Weights of a small transformer language model.
Size: 12 layers, width 192, 6 heads of 32, MLP 1024 SwiGLU, vocabulary 8192, 12M parameters.
Training: a variant of SOAP for these matrices, 357M tokens, 5443 steps.
Each number is 128 + 24 x the weight over its row's rms, rounded and kept within 0 to 255. Layers, rows and columns count from 0. Numbers have three digits each. The size before them is the row's rms in percent of the matrix's.

# layer 6 MLP down, 192x1024, rms 0.0668, rows 54-162, columns 896-1023
094:143174104134124159141142129141104120090139145089145151095115106162126146189161123110126068154121138139102109133109141120117146146110065079109135158170105136145114113155098119108128114127122154133156083143113136098107150148137166126150118139110121180097122113154137179120110144093098147119107118125095177152117131105157120117107136141141146106134073145133119116134144104113094103110192
093:125106128126090120128115142178166138125086154183154107101145158079159080128157133117135141115141099065145127081160136140086108071166132086141125071147142128092133120144143139133119147132143121143128122122094110177164115123156162136148108114115142108175099091178147127126100100121101134139129161107138210130098150129116155122118118138124114158129104135122125125130137138132111116111117
098:129101121111100147111118153153151147105152146176108113118120177153113130096125140158119100130124167129149129133097137113106109114147138127144134116095101166141171110128115133168125086157149103131155122134095122142118132093110166151149144119129139094146139135163117166159111124143188122158139131126099134110104136131103121123146108105143138125089156130132155163128172148110103143096127
097:129109129123120135132130117074117097107135122109100131146106093115157133172123158115145125160143138141140132166141166106196135155124115118124105145120124149114112135143148114109112102098145124124111145141122123107127108118174139130132147178142101152112141147158125151132129115122140071087158132128134084129117130109159134173121112097152146147161120133118119133069105155161111122145144
098:110118137143096091126139163115148145103145115132108122127115139076117131113144126101139144106115119155102136079127119146109154122118135153110147111119127122109113123111125139097149183119112158095089095148118117138115130165115122134115143135122127112124130130154125141122154116126144090156130185120124117141115122170112100126135115134117153135106180117138141092111100100104160124098094
096:144095086150152148135129147075161149100120137146113130117115175146154120156168123148130112124106089152137105082174104099148128121122145116139135131162129119089123159134117137152166168115133158157163149122100137151151092122152126109151117127102115152117177130152125136132127174154117120085134127127118152122163144112127099119150182141156127142163117151140105091124126144112116183150126
095:087117109135131115147124153128130122139077138146111123118115117130090134088141139132158123122128114099120167144155100146113141132163123151106144106076188138173141114095089134096116117110120100132109118148126118093129138148165143126131112138114127125130112157112160159140108118135121101087146138145165139073139166144131117103155126167112126129132130134125079145116121143135132108138107
098:118133102151136129094137083178119151114088139119141156141085118154139202089149090092121106125093138098128128137105114134121128113113116100147096098163141108115103143156133139101102137158137120122095116111130108149137167113132141115130157108137164143080135107154144151155152085157137108142164169158143116142136148112170152103134133090156167132131148125143147158142171100131115124118169
098:111131141136168156132093148113103083144112098156132130137160099109121121190175133114129125176113123111146185098182083117159096111156133134141131210142114108100145087088177138125131140083158137143103119122121120110150128131114147120133111125128121163127140105142113110134143155144096104152144119089119122101176170130124171141143111104157105192174179103106138146165105127108134151190139
102:116105095108149184128126110136070104102124094117079116169133144116130161154104130121136123141123124082090117132147119172071113097126118114156137095141113135141117105116129195117093123110163158091157131162075142132139158123100169115165120197114121176095135132140104125138112152210135132149142096123111136124109125094125133150110120117143142111146117131096116086118110147177144145113148
104:155132138131106123141118148115110121114146137086099075124136147095140113117152153130101133095120181111180114123123138115122116127127123144146110173137147164132155119127089113101094148186138121117151127127178111112130127148153108145109134130152134111170118142107104181156132118135107121093121184162140110135124159147125121143175116119107130114165146128152136131125130135098135134135122
098:137178099082135119171128090130144141138121125125116158139116131119148154114069099117130158153135138170138096126139126161147142150157127126149122151111097140147126141142119108123201125117151126110107164132157126116117097137110133104121152075117124144144128111116140171131131141086162108104113141157129169166139126125133140145098139111104141144129147122142140141157137099128114130134092
100:137172103141132125076117122148151117167130121139122147132145104146131123121158102139101128117123127085124116122108132090114107115098114122136132123161171071120153107123124156169159146099144154159108136129098120142125129098105146100116063083125081143156093117087143129145148116128128144140153114134152148144134144134136106153150094149113110183122167143161151132116130141103121159152106
100:122151125160122125114121107099147114153125120123128146114137140091111122141082113085148128130135145137113144129129144124088123119109116081125121143112133151117133118140131121095104109134123160166137150127114151144114141122095112128125097188163104148145101138160110140162133136167141153087144080102131128109100143120086157119122125136137117162114186106086100072133130131125101136116159
098:132116096135114096107147103118102167141123101111125106114098109151106156146096121134142143118114145129194153081126109136144122083158101103131142139138117132104111118138173155139098155138140101137123129081164094149138105111116098134158170086105147128130178157125151141108119095145121189171118084141119131130122104126101122164082107131146140137153114134101113120129100129144137135139130
109:117134166083086128117100127145137118140102152126119152135121178113125145144116148100106165121119149130122098119081121090128141117091133159136114076112110159090143119153126149108117133134128143097125164132120123155109143144090109127135100136105105129115117121154157162148176138139099085147108119083137136122135143097096101150132135144087140103121133147134121133153095103158135120103121
123:125178106124131108134113102153119214123124148102160160127121129125128117122128104145139098136125146136098147102174078134105120134139132076135114178181128129119104137081092202113153086125084141146074115143117136088148115124118101082125112127117077119138067138118071119074106119138155135089154132149137139139122093182140144142116164130138103100129092100105111093123104129114139105140095
099:087145093080125152118168115133111150131140092084116143135141122124147095117113094088124138125152084144141146159132121115117145094127115114115142124114123133129123162112127144107129172150111137108142163136152167139158094161093175130150098101126146130137083124124111139142111139139068145122133113112109115128151127157102188171135158161156157192139151116132110125131146142095137130120129
095:082129135151099119156135099193098189109122123138131161098128078177089098113113111118108149134142122169098143142095120111109131112147128114117105125096096115085112134128124140167103132126138106186111126137105118132157149123169134100123132109097163117092087134098138099092111104096111177117128143121172106144103138148101159158156156109163166101131095106134154096108158122118116114081114
099:187144149137124112158126109099113119153130119120154110089125100125120088114084147110130145068139127130081175151103085130130136131131099139157100131139162121118124135136096131097121124124191158136118142101156116133118138058151085163158161162095112089113097077126128088124149107091142108112175104144110101137118117141091160133176137142158118114096099123123117104097152137149118098154149
102:122162116168157123153160077110149136163129127153120110077135115134136176059108138128125172131175132142096090125194145190124147092165145156147120106097140137147134110148101171134138116092122117147110158136085165124139149093147158169177145069117141091138095164091124162105122118115117120125118152138121131111112095141120201154126161142106109164137105110142121136132078162067131144097136
100:160091132137129119082127134112128100125124142122121167152116088123162117120163096124102123104142135158092143121126120141129142113137117139167175141149151088097098112082158142178171097114121096133137092103116170167089079123176099123104132151135156166141093117089145124134140138154129127134141107127130128107109163121118146135105189125120140134105144160122084117164099140126110155112128
095:148161131173115084089138105119093148168114141120118148166133151162079093138113072118142110099160121129110171146091160150133168145131133061157159111140107169133139104140138145126110124135122096145109142117082160131119144109149102088136125164145140117116117160146110105127169096144079123135159105140131099138124120146137114133106149091110130143116089127136077139165154138088155117168132
093:129105121089135111120121127107117130123119158114144133149164145132100143111117116140109127115157118122137129117151120137095126146118123115150113083164154179094138136136108113142118080110129158142150097154126157139140093114126166128147159104114123088148167157122145110150101132123099111123111174114087160136055085148116148140123134123106155063190104110135099142098133118117147166150129
094:136121134136165125102121119083104133148124123102118116143113160166175146166152131094118097073160079127126140146136128092109138117132068131122155162103151144090189147129155140122156139131137145120117107125099088130116119135112099128087106150155141195132079138156167158125126124124120137148127137062110131165111159132107126115125105123104060171126153152137140115112148117109158089154154
096:129155103142112107109124073097154157122079109126152191163192146131145133159077137091113144092125200148135133151129120103146140158110121138150098108129128111137139117135140115114060123152096109115133156176084127118126135162119125124115108181142159130103177143114113109107146136142130111098112113153097150127126164146093148173145148073129097124084118124141117135098089146165100172105120
099:082127090160093130130159141140144135136152107134138118116125126098147130112175168129140138121131171172160126110135123150122123132114117148160153128136146173159144165168146103159149154116144144124123145146113128097109144108133172139152127088130111132136156135164147116141135113113125117129092152120164121182112132139095115139140154135146106150147112170132128176140174129085122151136145
099:138148126137105157116167147134161114126135097118101130169126129177116123108101119141112109156089132092110146093162113145107090131141137143129131122126104175106110079147144139119112133118155101106146146104166157103095119129138113145136147155139137117141139080153126174133131113148118165100148119145152110147143119103150111107150119107076088093109098126125103082140118093126113140179136
098:148177127060107069111149141149132112155119101098138154130156155115095139135147124140120074123150163152172076143101140145143104128141164148141129082125156114089147114116139127120122121134147121108118095129124136158118084121157134110099112139150125079092130130135159148164088109126121146132124093137116116144091178126107151094101102102141150115090119140114151144115134127137134135148163
096:089106137092100124133111118116123117104139132119146151129115096115081127102146130152128171078124171130137128131144141144159125163082091139141136135145091123192122124113122121147141115077112115080151126120103132140107126132143140112111130111114131127122114132127134124105129168131100144146078132138118134145153113147072105103139106116136113131126145107153098115123136158152152177165113
100:143125138143151142154095119116147109110178100143116129107134137136138108103172146144134125148171120115138148156107148166143124088131128113121124105140109143143105127109146148155095118151121117147083145147106111123105113151160112149124121122161103081114099075121144118122109127102101152171148159160133095176109109140148115079162154160174121128120131149154151126167153167081092139135118
095:111123101127140126108099126185129089120149124119142137163173124147129124120095105125114143123157154119107127141169160142149131137095130120126101147099157177150148113129102147130119134144141140149107119081108118098171109159083114120133120163150155148096145130135140121112130109130124109112144106135127146091100138124214111099123114115141131146140151118116141145144160127108147107104186
097:121136117080117161152127132115136144080098137097131117152111142122159178082127123139138108103132124154103090182153133104132126133126073103137161112102114161150118089130123116142098121104134173126152174110116163122103103179135132119154125106108135124143135127112150141143130184132110120106122153104119121118083135139109166149118127102130140160155089110102113128119160119177131124097107
103:121137093086090128147110145150156096121114160102128140102134141152100080126116141111149136135152157130128105123121143120125141095111122105109132145126082119092118088110129135139092155161098123152179154139140114106095185083133162113161144120109121183096106131145133135139127151139117127088124150090148137093149114152089155150152142150130162129120095061145143147155106111105126111156065
095:075113118147182170147110136119135123088164083149159091175151144123124176160176090156117137114089128154101110099110115156129083127143140142117125185153149148136154120119146125132148163110090109100090150151105135105169124165133138107142137136170146100138162128121100117175128115142115098101118125122131100136131090164111190189128154143146145147099124105151121093118105117117101157155128
095:107124161120133102101145154156140139125133098106157096154088113136149087142139090117123114105115116135146124137178117136108098104148101159103150145126116119103129136105119125172142109151113104150122160152189142092154094166164101138116116138139158164114120154110118176150122079116103164161132093110139124126136169129119117131124155116162124129131142113077179123127138127164112082073149
093:099116179132176114154116173149111175078139136124155121141147109137147131129127111174069126170129101130163116142122133138126118106096116172105131167115134148136127099092104144116134072090141131139101086129174113125115135122189151157098151116099124139092104142146151192113134118106109126139101108097140099092150155097151129136122113132184117102142115119130152175093123137101125109128103
100:144122113117140146144112189112144090097185099128102135109110115137138103107114139170144138105159090093107128126140155129122109112126120171114174140156103103183137112125152157141145106160128139105093141184117147129092137115185124178101092132126163114109129141132140086115133132108128148107083103151106095127112116068177155147114179121102139123148115147108104151166143074111099096125087
099:093138112129104110116136148123139172156175131130122142110094117131101112105138136116129109108121120115146089112142118123169117144137133129087088135185143145121147175116115142108121134094159126112137096097120116111095113115117133116066156141120168156075106086146138123153136142132120089110139126134146097124118154155130128170122146141173130117095154126130126157153105142108108127147119
093:185120144142109076121127109102100130146106129127151118136093129119137113127144137122121162138139112107147094114132125108112158181155140130111129155118140145138133119137099160145125123051090147119121122122107148134102141149088144102134130135150101106163120141158092143138147157131143075127132158141111105184156109132119134076158167138140142165117157135133131133106118139109089108105122
100:152117110118117161131116102122131113151102105138109127082116102103153093109140112124079133122148155129126088115156109131154123098119140118094132146135154120113117138129119151112139160084150133128130126091103190169149135109161140116083181087139134135155152099158115085089131085145139216097131131074152160103154131135085112137097141150141145143126116113065097095134133148094117127107114
101:141124082124132105149109138127146140147141140154125093130123162167103098150084162144111104102138162121110140088137120145111119146141191128149148106166110146118097129100118161123162084097116151085092103146119118145144125088131127102104112131124163138140140134167099110153088130097155109127174103103109111116117074177146135107150121165100174119108113104150174128169183131110125127109088
101:110146171132142171152165185177166146111079149119140138123142171139144155124144119173143150106130180091095124140105153116103126120129094146167095106173122139129140112197094141077136142125122161167106102091129116138100156103171133105115183090110152122186143136129143091157098137093150119098095134119115150137161135108105152094143125118110124119132150144129103174141181126157160126095119
093:146157168083099162104099160109071139101108115095138132071093135156165149137093165137154135153103134137152148168083091112136150117129081131110125120097070111139144095167150114124111141135107108155121123156122088136111122150125132168151113140106126108183114087115147130143136125141106122162103161091159110138148139099154062104175123118162121145104116109151147118163142104126128136115094
098:114136106128150155124092164134160108141090111124121129169117149144117126129195108126111106115135145142110109145104189145133142136133133113095144097102136150080086116124125147128122130128142137117091126094128133122155115099128087150130147187078119113137089141123178150105155158145132138121148112155098128082137139105113133146137120076148130154128093100149136120151099139092103139130126
104:174121138088124115132082124119154121130142126135153135134130139107125171103122113089151159162112084123153113150129130104119143126109097159120145112156142131132148174130120125137122128168136113135147105112162131181111101135136131089156177152120128099105149166102126124104100157194106127143161126114106169145140151131116148128159143110095124161134107107124129103178152121149142094159116
100:116114122153124095147120147117191140140124152154082120113103148159081126099096100125122164113155162109153095106087119129114136103149118157171121143082166160123130126114142131158164112171159149140089111115144184166163160123130127102111174102130138163124131159114127116138144106153098137120117110122184145126110108133088115135119087090127104124156126079089158127139164176107154120123106
103:150168145134128145128156153103099120101129133100158126124130131131099139099161148151162104115152118121135087094132165122112137060086106137118118152110101173151115141097126060122116158130129113142104168110086099143077077141132156156159144077158142130106223161124141068127133110122174082144146169168122143168110120105090133114108108109134137155113118151157126175150192102070122125176121
106:175156148158070164097120168172146113111129148111131101114128117152103126131093118175106123120153095133151148110129153173102074111126136082115135151122148123132144136107106116156138188166110126168153118126166138125119103150096113177113111121099153175131151102087120100167115106093138095097122155116173096100113166140108160137122142135120117146144129110104154101155142072098160150124148
099:088140133132124125139098146139109098133182136162145115127139093135135124108122108148074082130156114133090128126140112118106150131159167113142139117183131140149132144118172139138148073104143092075146156162137146098152119130145155107134105135108174190105116113143134093104104095105066115142143109113156151103104130139112164149121101152114098113130134091130132133114148157090134115146137
103:164143100094135136110144134124156135100136132120118124159120152105140117142080158097114143140095132124128119101130140165114144106134116104146166143131145180153112106112159131112165151136077106156159124130130115108141179123106141106096107163129104138106113082142086153124129164113148092094106114121075158124115181112130130113116102120059129106165121119121144121131149142120093134121124
101:157113161153131135116143154175115107083105130119137118095094128143110143079076146171126163169107115163153112123151116153158151140137138138136117129167124104148122168139121094103110105138126104116120132131135129165112170106122161139158125074143129104118133113151139142124114123118148113122089184127128135133126094121136101118141140107137108155155118151136093125139154096123139106144160
095:106122111122171166115133155119138098135157124134164115105091143108138113100140131122104128096135097139121158095119086193173088068147150146121144151153158129091084114069147174143117108150103120103147150136092153119129175133141105121135134104140098140150129073127164129100144087108196092129124109130105167121107143106119114119096132123142093156133136122115128141108103146121124142173113
094:173135107069113124144154098114112124115132134138166136127130138155096082109165165129078176114159091132114136123118161102118148160160141163093139130158125139109147114128151120159147112095146124120149124100134134117132127182158143152118122109124130096119128134111122103126093095140111121139141138156129174137127107062120138152116115130093206109134123104174091126120132111144138130147129
095:131108137093143102129146133153094157131108163102093089144104120108075092107150148146151132110141143135136129157094086127143098093145113153112079106129098144167100145154129127108116142117095143129123116129147088140130150159137122119154117114135141132132144140177115140167118107114110149139114170102116178159075117104137162100129141114136119101069138139135121155151180128150100109134117
100:141164126152119142121099122136134104141109116129125128107129095110144140112108094132099117142148116095158154107111130116101138125133159102164095103154099107115143106107142128116132129132139166129148148123094160143133117116144071168137128160107122135143103155129091112106105107103064114118092116100123136107113132132140147176179124150135106172105148116124153120118140136168134104174097
096:171169124140090109131112100125174104152076121107131113151146129107155151103146128126165130153165184138106079112112157100128149084119129139096136131152122130125123133143118163107125150131111125153159140112138109121153143158091173132146133110144095088144146090131132138150152153106150149130103148138100153129129102124123123120128127152106125099094126122129120105064125097108125107124087
099:142137128087132133190168105112146155146110136131122158159118095115119106135153172138137131130125127167129100142114125137128125102095139127146120108108133202109151131120101185131143161143174158119116117096139117104128140077096081141067092122193117115114139137128112124136104101098138134125139131112125115184106118110142133163137139095104109170158127152103114112140171159143107085120138
104:098157143132140139122108077156145176098136111082083144148143104113130110115090092140135131138109101147140099134089137135115151111120086096135124133098109138156096157102164138125128106118145173135146142090128132102167094132158111127170110066144130138129122134135138065129124144117103082093163100142128079138125100093118171139116143145109161164176109118118131116109132131103111122137105
099:113118114124115128125128144123117125103090119112120093129138106158129111107120182147117165135157079146089121118099117105128168122127146128157139124125126149163108106110103141105103118122103122106126161140137168135114210152076144114115118059153116105120111122173102102125137121115131132146143122125133142119141110131135143138120130126123126125110126110128105175073113136165120116105120
103:141134068110086097143123085156110154140155096144181156110124109102120128113151113123159141121115095117126108130105145112157155214185116183147121118122087145100145155127140093131157106172128103080123168139099143125135111142118152115130146125116184084146111173175138126099120092127098151139130101167135152124123072148137146055104143128114133111155109146168127141116143133106123129132147
099:086138093137120121147104129150085122112130083149100145129098113136160101157130084154123084122135109136153108106194120142089132145075109096117130098133166145136128115128124145083127107158167144124124110153140079117169109130151117121111108141113153139141121076159137115125112076122155123131113157148144166147133156097116123112121090141133129123067067085107114118143149134146167139117150
097:126133148114163077121138147118135222151113104127082183106124114115113129136109088133103168149175128134148124124093100134103125145107166133164090126140130132137122136153128098105071155109154114130118112113137106088109111102142108155133137119122143155093117113140126153106142163142147120113093123150138071146082169095121125176162183146124112142182147116123181091122134116138119104144125
097:111111166125108134143085123083115112116129145123129118083112128132138116129166139141114140136096153121113139105120097151115141164174167129123152150125174150137138122136168138140146160149124127145108125121130143079128164137092148127115149134176128165168111114129116137145134108143153085122115164157090111110111152099126097109117093160148105083154114108140130127115141168137141118085091
097:129157141123135122167147094138111104109124146131159098134119180136073147120102145132112099117127138122082114106134118165130117110130113113169097110099127145188100143131088164121159147125096174136114115150141149116170176126121152071063115127139097133115154158115125174121090162133063111113146144141129148090090151130130141123149146140100147137108163106174113125137146146146099155125101
103:142127153134160119126117153124120130112112138095102121110136124143160150138109123126148088120153121128151112156151142081092110093134114121112129120134111137111123130097161125143123123050143115107134130128098135145148183112142158142156117111119137137151137139138104151135116156074182104113107169098126135151114157154140148100165136136147126124099091153121121124117122154145089184124090
102:126117117153123155140144107157099097142124114168090132107155137104128128132110140155120136158106101184098134095136142139134186150099133128149112139120138122114169146177116097108093112111147119127111142143137132161151124110100128160151149124109103081130136101163140106137117133147131098132119135088121088129132088087108136120160074097151123154148083132143087131132125114125108141126140
098:124143138132185119165122116116129131122147112112120133165129151144133161106144116132144114122158136081137097118142133112095107078127113149147101096138079170136092099105109106097178161129114118133148164110172126122116125160118128138130135143096156139126123151096081189111120136165147111167111107104143145107141121098145112101094125148113151129094158128130128115120120105106106144125116
098:123133086098072110133122124112125133112116142074136137072132161159159153146120077187133135116151148150144125129097119120096129142104168105128121159110146116140068113122131128161132179107119168105140114163134107134105155178102151103111119120122165135149123141091119154097150163103097125123135128129165095113121133126096147162163122136132155118148120130094158151129135137162157154133117
101:157122160129125117141183166128161128090091130166157162159150137114132135148158148096165161131117114144161112153163136095139130150089123117130079142079123114124153102148151098132147154163119136105162166175149102191143136114131152124128133164157145147131151116105136142173122137077151115163139108138104136150184142109127150141140116143123130128106140127134154139131138145121117151117136
103:116103100156115178133078117093118101153120160129111108108106141140098127168125142126144069106085149119159143134162086110127119134114100127145162107068152132139089144090135130105151121130127142142121175114131140119102176109100150118137126112153110145110076108127056134171144115154148111113132132164122118117110126152148166105101090118092114140098157134109147118130121133114122209146114
098:107106165093138137132145107134102120149132137126127163166119108099091091109181126155136118147129051152117135107133128157102084103150122142094097144120103148153155127149085151117152108153107109118090166174136138145122150140098152124107135138109141105154096111114101125120144113144126081163182185134153141108161166155130126113115102158118099086137102149151116074123119096138168148100083
100:091145117130129161173073108175098120101127118129150133120148098115087151127098155149149146134145119116135143156085113100128129144146121153153139122115102099128122096116139142112116116120102153122128096141152102141185165111141141153148098075152103098146121096112135150107128067143094126153146166090136095151124126150114106113158165120128145113120120132090135126121163159116138069176104
097:122150142148178135125127113124133161126158095149096158112112081111113188114172094124128092112108131088141166108084142123171143150110141099151158093160116138102119159148159126097138158103138121122135144101096138132116131118114121142120105129133126132111167150115119087120109191075089154131138123122124112125095112169147160164114137151154118154120121082109176133107170109134146142141107
099:114136116142141160150131123111146174098105132121138122179142082174129165123111111151131126093119142140111125117151124169137114149063125139129151157137147129159112074140131123159174143115111120101129126099159114165083086165150171132106140096180133178189116090132085126136130128123121122120150131140121073124097172100106189133177133094152123101128147126135114117129148117118095138096140
093:117158104144128118101133170115099140097138084165108130137158102158112143078129148143167145120129105118120143110118110130119126130139107035105120131132197148100143110100112114123163099083069165132117131173124116105099146182145058141117138164149139124120119133137163159117109127149138137139124125100138083120133122139127162151143113123114142157090111155122122095176131092144143120136156
099:140093137100156086122121112115107134129172135106143108132136137134158182118094132162121115107103200116130172149141092082109133102105124193104096146173128156147121113152153118138140126125140098136175143154152170140162131131156149142161127161144127092130150133138149109137126097117120118148104113167089139130139199114120134121120144149121154099141145134135148152126144127077126102095129
095:171123175144151137149098113135105109155176111123156121105117082111128142167097167127134093124133079158135114113122097151141115132125155118121139137129105137144093168099117141133103126104123098110141102108147111126156057101108131131134148115135083148127140136119116131108075075141167143146143108122122135129092148105150107131125137114102175127169113148130088098138119093076145161123138
098:090137159142139089126156117127104134139112138152136127146152135145139151130148076062092148141106127109138142145164103127148112155094125095103106170092152126136131105182110108079126137106124129125125067158056125136143138117119114168151129154129108138115151169092110092122170109166127141135114078128099111158115111150111106131136107112145090134119100125148141133116145155108132159143125
099:100096124123117146094139144157147122133124139098127183173117120133151106142147130101141116103125118105121105158095126124155120148133095139095156120177127152073172145113141109118110119134133101096102110152091140124128147135185099105127122152089169151118111128141150103153143137155121082173141126135141128131143166122115151135126155136136149112120128153156101102137164180154127139088143
098:123118099117148109126105152126129154134145131085120166177139110144124120137104079104131155098160150122102129161134162122146125130123143124119108146105130168154152145106119132095129131110112202144137163113091144136119177147092106158140136101119173111106131173142120123116098122137120129106095132143152113173172067162155135038113126145118137142098140114109099155116137154069125133119130
100:151166118116093126181089116082137162127078078124142153079111099119119121086118137184138153121130115170117109143123138096132148187127150157127165104123141131128153117129166112152114084160128130161099131144152121122139100126129116145116145101151145053150151105092151122145100113139061142116143147118117184128150126115118186136166122147142098140150115113114130131136111124120097172139143
100:125110163095130118125157076132150164156085118116130114150135137111123167098092104110057132117142170123169125140143117103145122137131141089145197142138099173100104138149120134106121166137110154121080093133151119127155125118115111107105130107195121113128092086108122118131173171123153139104130119133137089159084149146090158155172159155134130138122138121128124112125088113105139107131128
099:151090148122146151159121142150114156114105125152119153108117104110132147083121085133103160145135122119092107123126123126130164133150151140162130133123122083159129104155103125136144146135100172114127153090133131156134183144128173156127092091094102090164139112153125150147128145136069118119159135133121123128093134116142131130178161139148126113156147149128119123131095144122137115117125
098:126151167135091118114107102120153155125153135131126159110134174086141129131108168099125150088091053105133161107095109100163163139125074110148127132113140143124103159164155125100115138119131185096111150162131089155115075086111124077146128098121114111117137143170112134154109144144144189158170135160121134138128101172096106116106179122115136147155107152117106169131167155120125093145145
097:167138110170133133155136140137143114124178101106107147120113176125114157109118154133123162151110169143154129153136145142124142108126128128161117156141119129162135162149149142110105182139113088089066108145172137137114121132114127107079172109131105164130127101123127135143120151120042172112162113124105118121108103105148122116153133136133137157098167116126105127107131149119130100129157
102:186095127126094117138129109139132102119160138103124115135096160106099138140105125101163101133045094138099144147156132159093143186137151098158183136125129112118156132113158111134105137138108159130171075083102126103125138124112105163133123165115121120145129120141123099102132118142076099195123139112144135097115133142141145138148123156125125125134145148109145086130161119120097157135130
103:129123122134148119129124136128105112125079126138133177108100166120151125204132128137147090125101128117141128151106121100115130143155109110100171114152081099093092125151126086109129162134099176153166157126149142120156120103122141070134093152115162097137120182138127128172157120168143085154100139132088164092095126131144140121104106129129149123147094135157127122162110129129155115129136
099:122110090110116141114135146096141129165108168152136165139099091100099155152148108140128096111125097108155128169116127096137082079132144119082149193150134105096169108133122146112118121136181113126169135159153141128175128102125145141124114124172133110158148123176131142109088109134134116140112090151156143178098115140129112125122160141164112112114117123109083101158186095134101155105122
092:127134125140135149172152146120145148149121078150085139158126162134108114141114151139139103118107150152113145124102140114149110117119081128088110110080126104076146146126059116114107160121102144149106119122153142136103083129117108093102165129107142093142111166148154118140092118176107112102094164117110122129149109134104066137162111123126120131126127104147131121176070111133165186125134
102:100154134091148129152097101126132125124163120148125122111150084127122129155163098130113080113110128124152125179139116111108105072119105143112124155149124125101095109097120112150140134089145169167124120173135104100128121168153112128104156150158172117127156166133091088155112132156120150088141157115142102169135128156139137107119116149117116117097156127108142153128083138170104128157164
099:157136154086181118089129121112140146133153117153144123159129124148130095106139110130180140175157133139177143152138152118134155119108144104090117099125155123140093130147151072151134153141206120150147122153176100132163122159136126108146128109160119090157122120166154140135135157107098118107152108138106146112083141094095112114159092142117106124114070164150109132143145096164122125120122
100:086114136127152119130139090167116136099112138146071093159122125098148125096165128087166108100152178091122175085147106113167115138143104147127132123107118101137170118095199145123107138110140111119154168126116177121111126097106142113104114152131125108123129147151151150112131155112086142154121111155124127067137128122112140137086134088094107090142165129164094139122093151151150109088108
100:101135132128157085100153120142109104140085147091132133160142160137139141111134151118096120126157104148143145146111139170081083129137127145141175097145136167150141156097096108127153093150143141111092134129112126104120140111139132102089150141140116128127159106133120175128115144145097175114097152137132143115064127147109148122144090089142080145084138118126128115165126115114150146127107
111:135160172104139132118153163133123109114164162136122112174119106163137107122100139119109116155115146123113167083133088154105110158108168115055131123166112102150158143126164153108143135139107135115140132164124147107150143080156095121081143190126120166109106133053112151113135119103142115105162092130145130118135111112161120121137135133104127135116129091139123112134136129143149174151124
098:103161110115137133120122107098115135139117159148126160126076146130122113122124078145161130159140140141142144149140128110134151109091139121155154156118109087178136191119159110159141101103184106146136153133134116128161146129121108138104141094105123118133136089145120086152133164154127126138155140116122073159104104104086119173112117167139095137087100117150129124118166124156087120084170
110:114105118126085124101103141149134114082129119126130113110132151152123117129148136120152162140127176160121099149100179096146133161101150131082124135102146120136176087143144102119100157105119128134139120102154087120107086137107170127150136119127130109130139144163144112137125180120119121132112130138114087128130146101096134142120101153101149160124089142149126114103105075160087123098133
100:153104113156116131172170145128126171124116147147120125070133167138095146144124132159066140103104100142133093147143143145138144143095151129113134154158133145106116164155091114139084101105079128148159138087168164160110132162078092176112114122167141147105155141137147155166123134123142124119153096124092097115116125101126159090114101075138127144153147149138122164104140130107139147071127
099:153139151122147126151134143125082071129141149168138148113131095114093119106126156121109148090163123128158145122154136134141096149115122177097139150176145135154148159126101130106100141093145152159111118124128133081109142129154120174095138111108151100109158142116123127136099068131179159132116105131156105039196129123104154162143131123182140143104108105145094111111150093098133127102129
095:114118149110127098113154085120152142121104119111143121123126106151126129145138119125160077131156130167155117155096116152162189134154130170091152153115158113124148159127130108101102121084144074127092126138110091177124105131142105070136144097109139147131115112144128151124147121122108163142131098106152122173136117153114067102112119131110104130108104138108141187118139125119126145140147
101:109148165131131102133096169151098169064139152104094114128133175124128149109123142202118129119083143137131074152115102105109113102160103160109122130116151145180117149116136097129108132128085153143138173135092154123153162159139143141119109109126095129116133084150158161116122096115137096138176117100133146142106146108125148106148099127134157175157123157126158160120121107174140130104144
096:061150119147142153125110099124140152114146162113115150142118151132083114157128111116146154115105172174106175092198130140144072136123158121148113119195112159155126106128138171135145106121128156105104151141128152099112145104143090167169111137131134097138107137135152141140076104109132087091171109096167133092114119140107118117173112120139114138126145126144133118127153118113103150115145
105:136124139115096121116129125165152108095158102125151111149146143100143102137110142151142122161125135141128122112120131114140142079146127126122108110106123152093154107135171093112150105152140140136103087167135159163136125156125092092132169104151164091160171108102107135115145093143148090089149137158123126101142143081139107118098161120135115082143160107109135122121128114124091164102137
100:133129153102119186147141136117155142073132132165096111109120132143063142117120136162131154143112120122113150124135142190113153119117119114102118144140116127118120129140146122101112102129148165113106148107169096131136177114155117134131160111105142139115143158085120082099148113125146155105136090076137093137140111108116099137123130111114121137193118066155129103147114094138138153129133
099:110140126166149153150134142130149163102123136096115103115137111122170132140109117167110113103133115145165142148162087103128128101086131103095144120111127113178124177139100096100121129134108124139106151174139154151144117121130147177122147142134133121155110149155104134131144121131145158093149113168133150158102111141118127135115108160131113114121112072126156144155161113153173124083116
100:137103155113105105120089079167108153146143161129111124143117168174169115129135090099149160095144088145165104140117157142131128163126128148151097103134115171158134153133154130127161138087155124121093136119130131129128115165111142142092131179093115135108139165086123155103182138131101132108099101123129146091154171083114129121110134113138168128120119093179157129115125082113130133102110
100:136112073148126097151093123131093122106112105129110106112111150099146097132128115125143121140112052134154137151108171137123135125118132164131116125142140124089086118164144109106123136105143152112137077120093085127144161132090142121155127174140147138144103116167123108106151103116121087143100105158103125104076095131107117126136143146156139145096095139145136173113144111130133139149147
099:131115121166123130166087175132063114133082123151110114113128094100108118143146164146097127142157091094146118126122151139118139104128123129122105104110157141115121109105119145150138128143080169167191123119114117142128120121125109163096124139154135130127116095140134134152134123159095121074108121121124133069124087099157093098163132139121136154113146115108144097165142131122149144145138
100:120127079174098136128114094148162142128097116121136125128129107137135128123139149104131106101132134099129101112118139078142089150124128137122115117108115105168091125085095123130112139159140128134189147125088156138135106120172104131132123115123137094129090124097122121091114095139089190083055094134157120166113091123094131146118123139105132142101126092108118120119142105108130115099117